config = dict(
    num_hidden_layers=10,
    hidden_size=640,
    num_attention_heads=5,
    num_key_value_heads=5,
    head_dim=128,
    intermediate_size=2560,
    vocab_size=17192,
    hidden_act='squared_relu',
    norm='rmsnorm',
    norm_place='pre',
    norm_eps=1e-05,
    positions='rope',
    rope_theta=468000.0,
    rope_fraction=0.5,
    qk_norm=True,
    attn_scale=0.131,
    bias='none',
    tie_word_embeddings='early',
    parallel_block=False,
    extras=['some layers without attention', 'local attention windows', 'shifted keys', 'gated attention', 'value embeddings', 'hashed n-gram embeddings', 'a smear gate', 'short convolutions', 'learned residual scales', 'skips across layers', 'norms scaled by depth', 'capped logits'],
    init='uniform',
    init_std_qkv=0.0158,
    init_std_o=0.00353,
    init_std_up=0.0158,
    init_std_down=0.00176,
    optimizer='cautious_adamw',
    learning_rate=0.000613,
    lr_mult_o=0.615,
    beta1=0.9,
    beta2=0.99,
    lr_head=0.0101,
    warmup_steps=369,
    schedule='wsd',
    decay_fraction=0.665,
    decay_shape='exp',
    final_lr_fraction=0.0,
    batch_tokens=65536,
    max_seq_len=2048,
    doc_mask=True,
    train_tokens=669600000,
    max_steps=10218,
    dataset='wikipedia_en',
)
Each number is 128 + 24 x the weight over the matrix's rms, rounded and kept within 0 to 255. Layers, rows and columns count from 0. Numbers have three digits each.

# layer 5 attention query, 640x640, rms 0.0385, rows 192-246, columns 384-511
130062134138114124125108147173113143116086172149144121089135119118154132157126118114117131134151130133152139123125147134115168158117154162056116152126171120153125171119143144100083135124116122117103093146154123113157150156138113141071128168137110125129157135114114139131131157114165134143101126102094146110132203090151123106128129128155096121125173161129121139098140117123126112134088
146129139154141093083104171143110127156162102132158094149108167134102139134131139101123073167095129148103115092132105120142158128135139093171137153166109143152159146182164100148092114107142168117145129125105097097144116159145143163114109086082110144113102111107144146115052117160091152168104145144119164070154134115143097139153153101125134103129152153091119092131120115099129130148184
150152152145154116135159128161102104124118143160161083075149119119073101138151148101150133135135096147105091128114096137141142124139110153160162107135143161094145132098136139159116136139147109131117112148104078123120105077131111143178119107108100166150103134106112111132102115198138133141134140154155130118099116170118122116154114179094103135131095141066187137141149113120114096063113
148135111118118106124141126120094120102123095118159179165104117116110135096153111150128108128164123107116125147111125166068181116137128163149127144140161162120095153145157128132098129102136144121107117125131143126172110114119159109112103098061124117107111095094176147128115088125098137102114078098084112092110139170105105125104122107141209096109078142170139125157094131178158126132130
105135129112147127127106155126122136117112137104143085087156119123119118148128151116161138098166118158117131164107125146140139121097135137127104127144115165113103127137135143128118135099123105144118107181144093156147123134089071142105130146149134136154127160143110135124118133146126134128118086107150135128149110132129125125155101147116070143153168121089118146114119139064114098075118
160147079127147129165125141105119158083144093149097118085160135137119121122147134136171142164153155116138138127103137121128119147111093141172150129153134103148132169133123111129127096117155098147109141171150100129119147126137135099172118120126084100129167136156153195108132082161106139154138097128110149116095109128134117091122145127098095132110109138120186137119107140137119123148108
164100154123116082145135156128128116113063112135128150139132136142145142136113168150129133146119125120147121140121113132129116134090117146114153131152154132085096125127146105160122067147120119091130167138141150116124131123135147146131125101119120139123138089084109147131175133151126128100085089128127141194079124122128152122143144133139174154119079146160122103114104078121148093103116
111156113183098132100101178140088123132179144144180092130117147107089111149105119130153078173137162148134134107114089128177104131161122133142145119148115129173154147133155143171091125120155118119111164115093107087212128124145126148110126156127085119137135081119119120115079074099122157120076166138152121124140161134125138128110166137115099137144140146112158139158186136179091168136163
161133134148110136112103136114116128138172110119096181146103158106166137115092115161163107104156117081131141126150122159093105103146126111133145134145123090128147137154155138096117146119100162106098105174169139129134117127125143078168112146120129120135201169153106183115150094099106131143126052167104101113128110121148088146099124142143143130130121091102177159138142121162128123138155
112138127122124082134142139146119137132152144173127146099157143090060089123168137166121162141138127127134124082110131121122145168103104128171116138160113164121137143145140103144165138128118130127159116159150085132136169086126125146128114096167082108144182153103083104124118123143114098111152084143149130123124113123101098115107139129134121121128137111118162167151118139133148096134133
112126123152123134117096114149125148133157119142165114157097084121122097137127132123118100130104118137135121084143141141125111145141104119143135139120116144140166119143107128147115141123120143121115134106138130122153145128126147140124115151136115128134125118125152108125110105126154129115135148136134108114127158131098124118132149134128099133152123092152159136136156116156116149137147
127144148111138201175112109098129111151132183117122153085140122174157089132136135169120161139114090097156111148130127091113131115101145111087114151138087097092139092102109145111139096139109093130156131118152117145067130139081113129109153122144152152167148184104168120139164143121153146112155157158137123143133133140129147124135160154142108125120136111133071114110151145084131109114122
134151150159109105130132143122114116143125123147095156157116148102117143126096096142153125071154131114126123150116073144108128095137144166110146116110171137116125154143117146156110146126105136143091132133132115120172114117148170115114143090114114133150125105129126126058083095138125149123078087124142115086132132124153124150127144096127138144129107127142127124154170109167164124097144
159152116136112093101126158137098110139153173111177087164120125108065101128108164130158110164115149087119110101105110183117156125139129122136172155140147159124173137138147094165147100150124128125108113138113099097139109122128156178124128097126119151115085126071153120149095082161093121135123072147139110163094136145091150151155178128114161119126113101134157121168165128133116117142156
133112126164084107144110155127122138176092153134144100162140147155117143104124128143113123127089105136131134142107120135100143146145138127135134135104138176106110134146142143130142165151148146145140104139160130088184116120111159173085129142133135136127116109119125089143095093129127129093102144110146148145144153099124127140167135106118125150132113123124150111149142140159103119129090
117157131124112080112149163127099107116123091136132149100105162114108143145100129114135125148132166115100125118144128139132122135149135110158169150130130099116148167185156129172162121142139128128088088139138114117147122099140116135163129076122129112113153139115112134137133097119119129137129093144116146117111146144161154149103129129086133115103128130136178139141155148144110138123148
115156110110147083168148159162107140111107106156131073097196109082116120151155135102129159121124110124094111071113162126128157145153088109155122135141122147151134105147112134131116134118158161150137057133140102151141113112128095118158114064129116139103117184112120106168127144198131146132131113117139142107154114193135161143138153128144163087089122149106124144137111158109104064107136
143136102154111124112168116127153138081158104125139148113089152111125150131069141107139093145133120123110115160131159119112106145139098135139154128097119113140156160113125096130154110136118118168117134137146148134094126124117129116133132117128094123143139090183132139126141100124126130153145120151112161146092126122121121095130125095083106157128117137138195137151122133120113179150120
164144121092114122107166108127110105097108130131179138115115122116112077131142166111122101155139140118139162119114112141137099149148134074138144134169138137105087162130136098103170126123118097165119130158082106104134133107154102119121143105120104093148101124125151086129152116154135090185104121101092130106130123147088106165100070111094124131134159125109207138140118117079062121132121
165076108113100113139109114088144130157137107133105163144132145176182110144132108161126138102144102126141104122105144082121112153088129129116088131148147139111093145089137130105118149113145093110157128159089099121153154130112124127161182115077127077113103165150157135120156123116132126097148106122127132109093134144111129127105106116129098141128118137145063120114074121130121081158123
154118112152165116145095145123122153127067142116139095125102163143138104121101166137159116168133119122129123142128087126130123118154186155113132128128125123127081132124120139097066120158138137097084123146165122106163135109136120100164148142116145150147142134086155130161145111138135143146117092108167098148104109132150109131132103149110103126125122167119118132082076099127134094128124
126160104142140120109146099102145102104152134114177115181103146157086103109094158161111095152123144111111150163167102106128071121150101100154154114145102112143154108148121109135168141147115121153118126142167147127130153109125143151109112112133145125133110092105185090125137103104133139111142126136120132140123111185113094148112152113098132155121104089132205083159111119091085119135136
175116118127133088116128140107140144130095132130094114150131141164137150103139153145153139129117113102103104101116114149132148138089129162125103134153146114127106123177147097130098104143129143119119123129161121110131143180121116121143138099104148134113113119108144159142129095158139138145096089120138164132146150139141123107124116120129154135130103130156100108090092102103146084137125
106116131108146161143138117124118149102161123117082143107121140115125130124101140116137145163113150111153124095157169127081143163094093119133132149121127125155162154131101129137138104145147161102116103117157152151090138143093127135129126150151135154128171155107103156132151144099126126142148108144099167122126122126131131091131108130131132175098140103161148130127125136135122157111081
117119122147097146140109129119131157139099159108128112130144113151171109147163127134111140133122114128169142130139137141159156119105136125096109139119142174118100146119115133111134145087159141132196144144107103144135144129118125112094112138134118139125098146145096136134129155113169148099131148089113103115178146137122118122129101166137146102157129140115133134109104123106113152123142
161072176127145069137192142143140169145078107096126154144138158152097135115152180139090144150147096124096107137115110098126137119146179125151128114099149149093068103107134105142170161136124087156154110136103104130132148105157085108092167080078134127134088101085098084164144143175127053088161120147126140155156080140113135180152135155086156096162120149136138131119077110143144129115111
146120144105128178130122087111143083139156164100138166141113095152125137084146128160158135109134107125157133168140119127078116136120123176088108142117134124126148121137109135131111143148098132121124124130138161128054133146153174118090137166138163142155159088118136174102161117067148140129145108140111155122064165109103106113115109154142112202132122115140118130138147109122130161130103
089195123166135067108113175186131106057154130168177110137112131112065093120126141099147160153165199129089133139162124201131124114151114129157158126148147128127142160142116169165134108145147158161111092119160162131168132129162116137107060100147150140108141128175112097113098122126133124111102136110090125111151143171118108124101167099134128124151127073104173131186162149113104109137163
120098133110114125173150104131115150155154122178100114070136098148132133148149128131099120084102133059144097084144181152123178126133139101111135142145146154119179165091120116129145107117162144131150117103141167169109109139109112177131125109161127131134148195159102094130148150147153143158164168148121154146103144134100167097141144100121125133120107101195131145113123122100100099162112
114110086156107110081115104155139143144147120122114095123113101153165154118143128105110126103112135117126107102128156154131183127142084114131129125109135141196166156175132111121097141114142167129154109075129131109154152131150153183096102122143134122113138113145093105120104130106119149160126133150100139108107189098124097120104135104172146120097146114153125168141149135164134137159160
173095129140181087119213109135120137128092090091110135117113160127076113098102181153086122160127106131083098161123114101120084132163148134187140105126131151121098129105181102136169161150131084148138139127117106101138134097120093138139163111088084137123124115106114115165133135174113081148159080149133125169137065136113104162142128163092156086151110140125177123123112093123136130124114
154122134093137139117133144132143148148159106166104156116136166172126141142097113133118108117120118127126108132140110134142131104128141132104143125150125111133141137114129116131145113114119135105131129104133122139148114162090111111150144137136130094170163133165120146100099153147102172133113145163081120120110147101120130103119107082141098140157142150123115157118125136136140192168169
101099111144121128104103142161124127160115139148142116120141109114146120118155139115123115114103140112117134110111130121136161147154089115139138129123117175151160129124146123145152149136114151155130139085101104117166154149161179142102113128116107130118084113142121105140085128130139136136114141107156126125127138104132148146121142094127114144118114101135129126149173144143093123153156
127058126152128113114128113140124120145134126135125111139131101118134154132106118129117134133098099119124118098128131111110117129136110153105143145136131122167151151145104137159132096121124158128096120105168149083148143148131171196132106120157107148116150113110121107134122114111116151118121152140147137119118155092103134100130170098176104170104098104144147138181173123151147104155160
149124110169135127115135156084096142114151115141134136122108172098135136139127109143122093152154126134144144116129095131154063140113138152116140138144165106149115162149150136163082138113152116101074174185127123089145129143141170118127149129117081099137104090132153121108143088113148138129104097124154125107124121143143101142074132103132107137119124157173130078123177133126146078135135
127140073085134147127128085134143123078144116131134152097114098169110127140117131125138128142136122117143087166149151143081135104090089155139121122133130122143164139104118105094159106122102097125119108142112147150117158097131130107160121134118141137147158160148153115119166125117094145140132123141107113147080118136082105126128137185138131154126109115138174133140165109110111127119127
129099134139156075107152141120140149125101098122108157132175156125167150095120125117104118130110138093136119119101146101143128153139122136104149140133143107101115133135139094115158082140102109123129148141130153149129146133120122121138185104093110120112110101130138173126141144140123089136120154130113165145102113143138171096126120109132153148119086124165114128118111114115137145139119
134088180122089171112129097103159139124141115116098150105107067188162135115140130140105108111076106108141111134165151159136101106141104081107122106115130123103140111110120108148161147107124109152140145110108169155107123109107151122119093126113132113123062124162126134111131118087129107087151097114121127159122127141128136123113159142156166124169120100142119138105123135165147150120144
114159126158105134117107080093097108132153181116158156162128145123146114117145124163179094117131139132163115155133127132107122131118145110117121116123132155106109084146118117104153149108062130126129106137135155114117108144141158138139133172145153138121131080132145128120161132100122138105118088111120098124112150154116137152127120126115151142151113081165128134130140128094145145112140
126128146141081128124118125151127101144112135110102145104147128120155159158139095137132135131135127157145138170126135134167142135121182143114083118132150125127094126124106146119146140121144124138122153152106086135131144135131098094103150135126094138141129133118097126119143143092142121089110139079133136110137162129151145118122122121110122128141165164161095145108114148085178113149116
128085157127142135141125137130105136166100100122104135155134139102145157109152106144119109101113122117134142103094161080106132160112135155104075133111104132132083108123158133116133145138117125106125137135152122126139113121117135110138166144144125106138163153112117163138137152110128118127139152132126141083133147120138108147113111113164110134117130140074078126117092120117119137129108
137179094163129130119120122117118112112174138111170141132109162119095133160072122151143078175132105097128077180141053161108089143117122126137156136138115156104154163154150116144156119128081104109095105181133096099127089111108167109136121113141078129162175088144156163152137083134116126145118106164131083102121120134123097106136113137133155150136105113126178143133158138147104156096175
125155131116116133163136139138104127151095120138115105153137106132083148103153135089150133104103137147121146134087130176110165140123139116143084125085134176108122137119112108109135110125117154099138129085098098152122098104125111101088123134122113152130120165132121100161123155137126142119111145089123137148179120104125168151150090136123160121137169146093083144134084106125108187122110
113085132144122134097059114098123097123157103084167125137142130159154117143140136104158133187138132168135151117147104161122117148137123124113059143100130135143085142167142148134152187085153091153137107124120110146181131123121125103147092169109114136142096112143120133165127098101145119121133113115133105099139112155130131187112118134147137134151156128089135123142115150143085130137144
149131139128136047081175137158134103114104082106141130111108146105132161144125141110104130173137133120120104132104116150114152114139148118123102127137143141132087128127153137134115102108148091099174109108122124138167136097134116139147102071104110125118105137105115121134131130167114087112082130111131114152141114170142160156149132149136203109114152146129118137141119084121123130102127
163085135113142094130113152134162154136102112112095116124125146099170142141113151146085131128135097130125108125097144109126130129137162125152095139133123149118087145127112120115119107127151098125131141154136131129116115149102081138129143096097118133101137160104158160152138124173133096121130091126161135172124115148148151131150146117107155090122119168146097089098095101121169103105080
154134133085157153109147107094154117096123127093105095089108141136126123133144146128088137120132125134131133145121078153150105142140142093146159154120134169125116163121133142146115107109114065127121136136104089141160140141102099116139091097095084133162102136106161147150133120160151106184141067130140137143124091170141158096134107163062121093115163189105136098123111132110143123105112
140114140155108121120084144123107134170121104050142088148146116131083098113133154139169112156094124199124125114118136148152104138144149148181149109106137146120110112166094161165128142123133151075106117099167108113175096121163124135111103154117111135137138115089174109129105098120121139113148078141142133132143138141143084130163129138165119146124095165133123058147086152130145148071170
133138113112145118113173077106117102084140152122171120132099141145103094106128147128113120159145131127110119120140135132104079143128119098162115122117147142096128102118144104094144164160097095160133125159130158125104146124151125131123143149103137113135121116135147126127169128145115088160145112132135118138136092168084130161108103107068127131136120111139168123121091118088111123148104
102107156162111095121115126128105141157122092153134126142170106121177161134133075119106088119107124116112112135109112143148151153112116164117078144093130175123144159147150142141103147118097134101139128135131135139210108163107146131120120153133090128114133091115098130106137093117144145077100152124135127126129151109141159121141132126148151128117129130150104169139146112161128136087109
113124173131137109156151128127110104161108166104150162141126133111128096116146160130174143132151133161134145153120117121157094127112150128121096128134135161089091104156108144130127109119116111108161146146093096142113107147109101097109147148108121116138104131123155134147139154150173129100135120115112116101161146135137146153103116172146122133142126171115054125121094108096149152081113
118120120136131174142114151122151113171154110156087113123152099163184146143150085119132145095125115109157170099133147126147184153102122134116102126146146089160157128126159128140112118132137159143120133120127115120119114146123159143109115119102141103132123161169136144092124151128167174128075135128121124101118175094147136129119096095128117117104136129131094115103160158134121123112111
129129133120151108132170122102102110095154104107132160123107192100106123114098128109117111159158152136103112168144124130114084137144146103161135106099126123105129138116115144145140113139127098134105119121106168140133124086121096088108137107103120131139117113146117129109147129144112067138126107112124128149127104154116126109139124130105147107148139136139171113136101111124158149142138
135079133131139090127145160117139113144113128125114121141145112136121125142110118141095155104114147162088107136115166131154119132147170142140131108138150141089107105124087108170121129154148134136115149123123126129083086108151113108110084101121144113121104106141138089126139133174129106087102119113158128155120106119141150163169132123144167131129089146143103100131107137144182143084123
129166070144147095141164141111110120089139104155115159117113175080105127134141140111140144100173168146109134162118138132117130085129144125149137115116113118158164144127105135129148089104131108143110132131180156134142126111130085074168136108124121132132146146176130096102102134164123126153106117123129131097133111148166107118134135127064124123138141128133132133157103139123155126138138
# layer 5 attention key, 640x640, rms 0.0382, rows 192-245, columns 384-511
119125135128181100100121122136127105124152115091158157134126141127130133117178113104114115128154094117134150147157170120154156137141152147103106151161128120193130147135125149133073126115094127178088128134150159120129144146162139122075124127120126131132154141113177154095092137113110131109173068109078121128104126140168116115108114109155078138108107133147161178147109145126174118131166
108137115170172138135122126183136131173122124133184078112129136120113140133131183115142125148102168121127131096110119137134162114128135152123173102114162141119114121143107160159142133119114132137107149072130120102157136166146097117126123118130141110121139106085152100117131125145131131122098151107106102120111168112134133101123123116140130100126090148161185161089127126149096099093115
150155131131147147146136129113167141124135125097126095123119152132100101118093125129146146174134155171128074130089090138177119127150140096135140153126104115116109141082158158110196137109135110135126169131149116150131119104103091109184098126131142049130086107133118083154119093139099076115094154200114080077166118090105170168144142144117141131158088127136157101093149138113105128107089
137115111137130143123117120123104120135151160111140125153131145082146132120121123140105126144120129121158140125139104155153092136153156129107170168131163183115095123133133158153142139136117127124132143128123126090170103129132144139115123086125132131180122136154139134156152140169102120118120088120128095136108158154167125118146152130180114148144095115119126094148162111145086156102106
167132128159108118164119123142088097122138145109132166157099116128109107073136113119147138141159125091107109119116119122173110140102123103099153112138145101112119103098120109129141105113127150120110155146126107111125116125160118093164141124125145077093143122136156117137123124059128130115146128123096135084092086150116147137097125151140140156168100143096140120089116142109137113147151
132096137130141122130137135143159171110142158107146135119126139135122119137121133121154160153119152130137104098146133098143114082132126151125154104117139178119094167123126147134131143099131122108128142148185113150147135097113133133177134124107120114135134113096113098096095128121094143126125166174098143139162102138114144135148164144127086117130082101102168123127133166096092120100125
164131113120143145121145171097139136113142134140070117131149145112142082121082087120134127126164106138174118107153126112154160147116142124113184180156173174161145146104131167116077135118146131110129182121127119155121106133156124105161141114139166118179123120116165109137130137172112137161116098116150143137099098158154156168109108160152131108106147149120120099150141142136147151122145
077133122131165111107112127187170117137089126083167159135102104130126127116103102094142091119104142123132117149134140122120126149138177121167192122096122123100140126117111118116129146135149135115133133112135155129140156116129158135113143137134132129111150106152134123093060106096135093120106178143100088164128147101096131101117113102119107164167104168150166125113085122158130165131148
118115160129103142132108122105113096101136130124132112138109110128113173159129117125084123090114117139134121147126149155103124137119100155118051161090116157085097133159120100155115078110100164095129087148120072080114135116105162132139130101145105146127164134126140163109113094141133147123115110138152123134130113167191120096143180092124149151097139122158147143159132115166132157120125
158083161115136137157179154175135159145106141089116156107129104119144124154140129163156136195165109110122117121150106160157119089116141100124112120106139083098094118074178112147137100062110080102133107152106073096134104092111086126159154097124106122164139132119141109163118137158131117131134142176122113128118071208122140137131087130080126115144083121062126160072137092139106160146130
106129114105160082109123114081145121116115090128175115116109137126139110139140123134102089075086096145085146180143151145083107117185138140184119151115085154096153174141140109135148134176156145133120070107119151105119138129090161186077154156136123123107123136146138146126092129151138093163124126157084130176113124109148143102174109100083100192136085127159124163167116113124105125149124
123150123109100096120145125126093131102136098175093148105107100152149155148180153140119091103130165148112126126104125093089142127133104114115088125137090085137159146140122097082163128138161123150129110155125133180072095102114185105155107117142121134148163106143104126139118186108143138147120134126130122150091113135142150143150102124127135126110167169134086091125116107132170106199144
124119168167111131155114131120082126164124141145125094157147129129152140130114103158080108138121113110136198108117102137132121134136133123111144144131144120104095147122114129150110095114108150117140070109150104111154126150134121149129116144130137159119106102097109151139112128196113125072141130126178121119116120132136146129142102122094143132135086124169098140109112143117108145118116
152118121163151128157131167110120154122079104134109092119121133100148087118112114130118105157111108175151154104140130187142095129189186096107182136136166147079100100118123139116147081128147133149132115125105097128145109120099097144155122116162146103150149098098150113120120101187142094161107132155089135147191107098109159163109113147102130082156110135141128126128128154144106143121120
149149155136099146142208141120143108146120117152107139142140150125155100080148140148078115120109109127113157146114123150116114182124135103129119122105130139094115152147111102137126124118109087105158105076128179122140101134135112158140114147113125144143129075110140139138131156171141099103162117172115166144122093098079159112146066115082162108148092121148085117125124105138149133113092
132133169118089153145100133130171136144117164091107113150177149138130150115091110135106146110124128163167102116097119169134105109134146101112090170157161160095092130120105113140142124102114095127148167142134101121099147094136082139134125126118156096156086127124076101115118100175099128099112178168109129132158097113104157151153128145129122087134108136136108099109106137115105113082098
139133143114146120195137142156181164106158159126146142123150142114116128133132126121174133164141136126153128105130136151146114079135155163123104131112117135102132136091152144144171101151108108111144125164131103142129125103121101103141113075156137090147078146094119118140127098158127111124160153184089131094160101126106184167133142190063130085132111119117145131084159114093093074103074
117183117107114143103106143078136120124122110133121122122132108100141101132091133105118125069125142144141135105114129162133131149155109128128148130143109154130128158149121129125109103106157152153125109103161160156122122135141159162117131106091141142107117129136148117107130094121075132157088129128104118159153140104123147111161128101140078147135074074159154135143118142148132090125138
115124123173111123162090145131100121137127143093100113113159109106081108111096091108131152163161130099129105117141140108137129109131125101155104097133122159146109138086158136159109130090119138093135158076127116146136123126126067110140137099124114077106106111113164087140100111121082131100128138133112151157154088162098126139157169144117110122156071141138147132128159137138120139103111
126134155139124138121181132116149126119115107121120117126141113137136126116195197144144167124130131115128121120150129111135162099122116119091098103132128151112083129164131150084134127126143126111122120107131125142111098125135096120137088130151117127161141133138144138148120131130096157114179094117152162147106162138170135132142137162130148116087132160113148137126124136135147164126118
181156132157116130162146157105115079129116110134125138136135139142078108109139182109163136150148140158114083122089159130157157152087152132091107159134137173103107138133152159135131083109130124080151142111109103080160063137127071077197126128129127072172155091089150114184110176155125133118119100162136135084106139122162154166121088135125169140097138193131178092145131139090164177085124
148136135125106109134141167081126137110117135159140132126144114133160133121091123119098120141138146141109110109098119150073106131147116085123152105131144175084106154118123081111142122116164117130157112107142149119168114100121091156187146129108095125116114107176125148151126131136168116143132107137090134124121116119106178142153113128110139144153096131135117087146139102106147133107145
164140096142123150167183121119145138122144134086140134137159136123139136074122161123107147152126120116188107118110104109157159129151155152088147140119180150148083135140137179098114090076134124110142130120160126141142113107128130168170110131133124162158134084104134102120181150153108161123173066153095158125113135140131151162122144153164106110103149141138191125108129143136139122120119
137105134090083116134120181109156115136119106108118134073170147094179163150115108179107133094130115135101133112134143140118145127133118107119124155168107119096142133148111118103087134127104119144122115169108149136133115121135138144100145121117165167143139184130100150075118130145124144153102125125093113159115072095139115159137118111132100114112153143126080150132147118142101098124164
115108104151143125151139139155151082128104127134123146104104131131097138102154122102149132149149085096101115146155111078123121163128119141131114124090116099135159110113127117102085172127153133115102164140067134142115119118147118091113146114132120135124122140115131131129148158092158131092174141101160091151084126147104110103137124123112126123134138151157112134123126089141143136162111
123141113132084155128160136109149114146124145138125100156159137114140113127112134125144141159116119145181125138122130130136142146126153120109140134132157126113119118152145144150147128112174115139133115120124149109140082168127128138156096104139152149155109121118105125176134141162130151150122156128132117089114139136077193149154080168155139121131117131158135119104110101135188107107096
138119079101115129077161084104056105112170115148087155093099126113139148131151119132122118095129096151136160173145139117109112155120090109116134132134089126162134141147160110118112111144091117185134110092125134137114118166097186161111138136098119107117145125165139162106156102097102132152108113106142156162074115142186051085127140080170129178135105081120123165162118119157165125155161
126142113147127091170074135122139135136154153084148139158100107136131139149094101125145136141129137103121120140130177147154080139144120149120164160120111111160146161089134129134113126160086147166132144158119126122147182116161130153077127096102094076110113159150157118068118092114156118102119111154110120150143117095135122096099128109119110147159115100121131161112152141116070116116135
108101137114133105161167133094153150136134099130134060118124139103150132115142101125118136151155090092110128109144123139101122133196088128167094148104100131159127131143106090114159128121103154153129094147144120117113142097135153148104141142100098137138112131108142135106120129135125127128199109121127165133120071124094139123121111136058121074147133097111088175134145155129129054134143
092123133105160120101105116158160135148117064120166128082116127107117182116172140134107112112112106106099181167168152145086118112156122129139099121102121097168153162176129119154145130154156164136142116085129158100132167145147161187037150133142137155088124141134155125081112101126128140138161136121141114157111171102158082082131104089114124144148129096146092208134131127170097055118164
124135125114095171125137148104137125136112153126132111170169124103137119143132140143154136146123151163175099124130130162160168116111145125113126133140159139100120119144120144143135113098172116140149143123126145131144072135137107116192107106132149166157130100127130119159115118155122171162112150141131101087103162150095205135143114142158123106120107141141126102143136122136169111119113
122093120153115095080140111120167121131161137139194087153096133105121100145129116109116131145124130078141132127117110080067138158137087181153152149132119145183132079116153099129086145117107127098132121088153131129087155104144128167084133126101103111103150104109095098131140134115118086154171087085114105110151153139130117095097146135118120116144124089150137177153115145136124112118122
096150128142185118133128099133134180146095079106140074112124120147154091115162086123079117134119077146084164163143109159106099091155150173204158112116123142094142144164098141150156126177170127169113112094132139103125159132100131129087165155132119149087120124139166153103089094147150080115153132127153133174149140081142136134149097117096096105147102138158109141132120139141092099139127
126169155086148119101154124098115154108091057141142140081122100133145129146131085140086104072133081119130170138122142151102160146164111099156128135151108107107135167152130100118136112138126149154121107102118160132126158126097157175103114126115138155135130116133160164085109108166100101205124139136116132146136125126160106107138087098099119126105128124137109178140101168186138089125156
097132165108141145090166173147145130111078131083153136129142123144141146088131162114128144108134132124140131109120120095106163110136165071094121118174144126080106149123131148096078144118159111116130124103118107149152108115144119089169146123137195132156119129154113138138091160157094125152123133162162118154119125155109148128167107151103138117106146176132186115125122155155138182095126
101125125132125084083107108096088137102152145122157147154149125117140145136128116133097112130138153125097116141145164125133091109143079141147103136140077165155131138145134113102137134117111171128143138159099135183149143097125192178131131088120130117095135124151137116094107102148140136145129131136096123160132133133180125146138108068134105138143127112140086133133112148116079101143173
155137120100095145122130145111144165088101141131081130153150124131140131158107109136100169113133123131172080087093102095146194125095147145126155138155165172124119096150109139105089161164133122115153136115139150136136143136121153164126147132117187132123095149123104102107132140145108133142124133125120152164182118127108133169137154149180110079114136137158141109117122156142141113103111
104109114086098120077121141111153139114124124118136102118098125120137110119108122140118128127085107159127131131122106109102154121139117106149080123118141168102129132146123125106104165125168165099131116102108152127077130135137135145117141165132128204115169122152097149143152136109173127131116131115112155132087139125116095116174147122120114124102152105109107115144139089129137148191156
177132096123119118122092141147071103139104122114081123075133155131135137118147084156112160117132122132132172160159133138093071143108109142144131129136152138120127113114081154137094177148087147159119157131136113110151132169146170105097140114150135151148189141138148166091140089121143135108128083084123133143117115117156064143074122119201137145151156105118106124152139112112116171159162
128075154109130146118118155140106107128106150070105131136107113167111131120157119148116156114134096119136138115187089088117153141127136140111122124132139056155128087128131121110116166105129120142102171145138108097113127140159127093105141108133149112139131142121151147118118152089131145108160090093191130115094131174112106129103133134111133155124143134102136131115112153146134144128123
117107169133120137102174077144097117126156121131119156146140151138112147181176147145110097110159099155125123169130153136150128112087103126165113127079133132133110113151123114161133103121052090099132156142121132096113135152091097118103123139082085115130142108087132150141173110112077122078122096120140141129124140116185119109118142134119136148082107120102133130134101129136150154092117
146152111113141159113149192119102146083101121174176105160096118116143139127085136134102091102117179158129101100109106140100116127180144074152137117113135135100126123116090122102103136080124178139149106103116093143125125139147176128164157089145115117093141142146137087154113129156120126189084094149117096151118111126127147143126183105118105147148108115133142140146170119176100164151145
146145102150090126160144080130127082143151151091083153112106142075107139111138115154121153160131098113127139158147126142152135155127086131141149093111118134170113101114113136136134108118099117126121147118136161138123139147136141125103131124108132115078136093104086163124154121073124108102142118123102121150123109118125117096131179141127130123149092119109091105132136101107147096147086
153166134116088137113150123134148118142143127080164183142127134116090128098132140109171131125119132151126134158120154083164067167094176124145136118111112135136097123104169122147118141142097115101121185130115096085143115114128142157139159150093116097102115127151149135134132089095116097105097144163113118116118180156121110086133129124161130151161123129184149106127145089105098137129118
135150121137121141164144165133123126133106133133108117154148121127094093156115142114134150164129151143165135115136093113183165098125171096120134122132158149163108132145161164171122120128103157135130157141115119142148113114133114137172134090150150118160072146121130073159117150176175158140109137124147109113153149128143166155124154147137126096149124175137156108106134147098093161114115
147130166128100148182158147116115084136143157131145133152155128139115090100127175118163135150096130164168102047095096112167189121126182118095126124120165167116097128163142149138166099087133117101131094147131100138159096100116094115151118134118139134156131131088113080180148182169128154133155101132135123093134150140097213140129112161108129105096097147169170088090110140093143135084119
151132128134129103152170143109126089139083129112172119124140109108074091069168166107144110157124135153130096079085101101153152115139144084121163114176164137153145143120170152145157119077154105161151113138137121125098096112166133123180132156131146091115095117132122106160102153110137137129120155136129114112107127139123150130152182161095102134153081165116188115103093123128155148126125
126145101124104154178122152077136094128147092119121126105133133099144106103122153180121091140115095155096099141124076181134136151114140113111133146137110097046091154159145142125116060126160130125094111105105131117141109132135113082173114127168154120143134120146155134190098136124125138112074132165112119126097122126144148159116102144131153163101089175122126074130139078137114161094115
165156093140118118148122145112130129131148149111096129133151141121145114101083150085166146122105173159121095118114125142119119140119115112127160132163120137140112129134119139145144130153138129131130142143144144142165108132132124137170123102166121129161132143148157129146158124096145158140101142111114125161140131125095131154118151130156104147140125114116162094156152121124159159112123
124151118078135138129139117128134141136121123124108138138117142126132139109137106134109120080126067098121160145120090132159134124133149119165141133106148128141137115108076137134127149147084172128098115144126126109135171127116176142074168133129130128130109162109150137086110117103132123140147125124128133155145116157124113137109162114110094140145135132146116133113141136126108150156122
124134124149098128145141115112081110097148132110104123170103140103088144118108112110133124123156140125141094150126123104141109142115143121134115142143105129150130120104127157139134108136127124097118166126139111125117126128113116077114100135141135093123103119138138121153157138105101122119122136107146137106111112192144116132122164147171133160137127180110137077127144123120143157120074
109101158115121104102107112145107123119136124127130137121129145131117156135118125107129131096131108109111132123159129117134129109100095137127129104124118102136152129117106127118084160158116132129133139113138122146127145129122162147092121144120130136089106135114113118071129124084116131131161128112140178165093097077175081080138184116123121118168142130144101200134133136126106090146141
151143130126099162124136154124129123126125165133120140145145121093120125151075127135143121104130158149172112094134120157128128138129119113116139143157154167120117126149121142148152121132148138134137125114160136141135119135141122157160128122100161165155118113117111115131119139117115145122093168128108104104122143135099172137151107120151124125133116107134146087132104107123152131112125
140160134114105136175108149124122147147150147128099141169152138112120099109084131145119145146137151151176122089118080148152165113093166124111168121132172136110113114104181174148112128132160118136140120131112141175113108154142113108160128129123139097156102128112107096160128139134097126148114144159157147101185116147104172162111101182139143104120122122154133112096115114104141130134114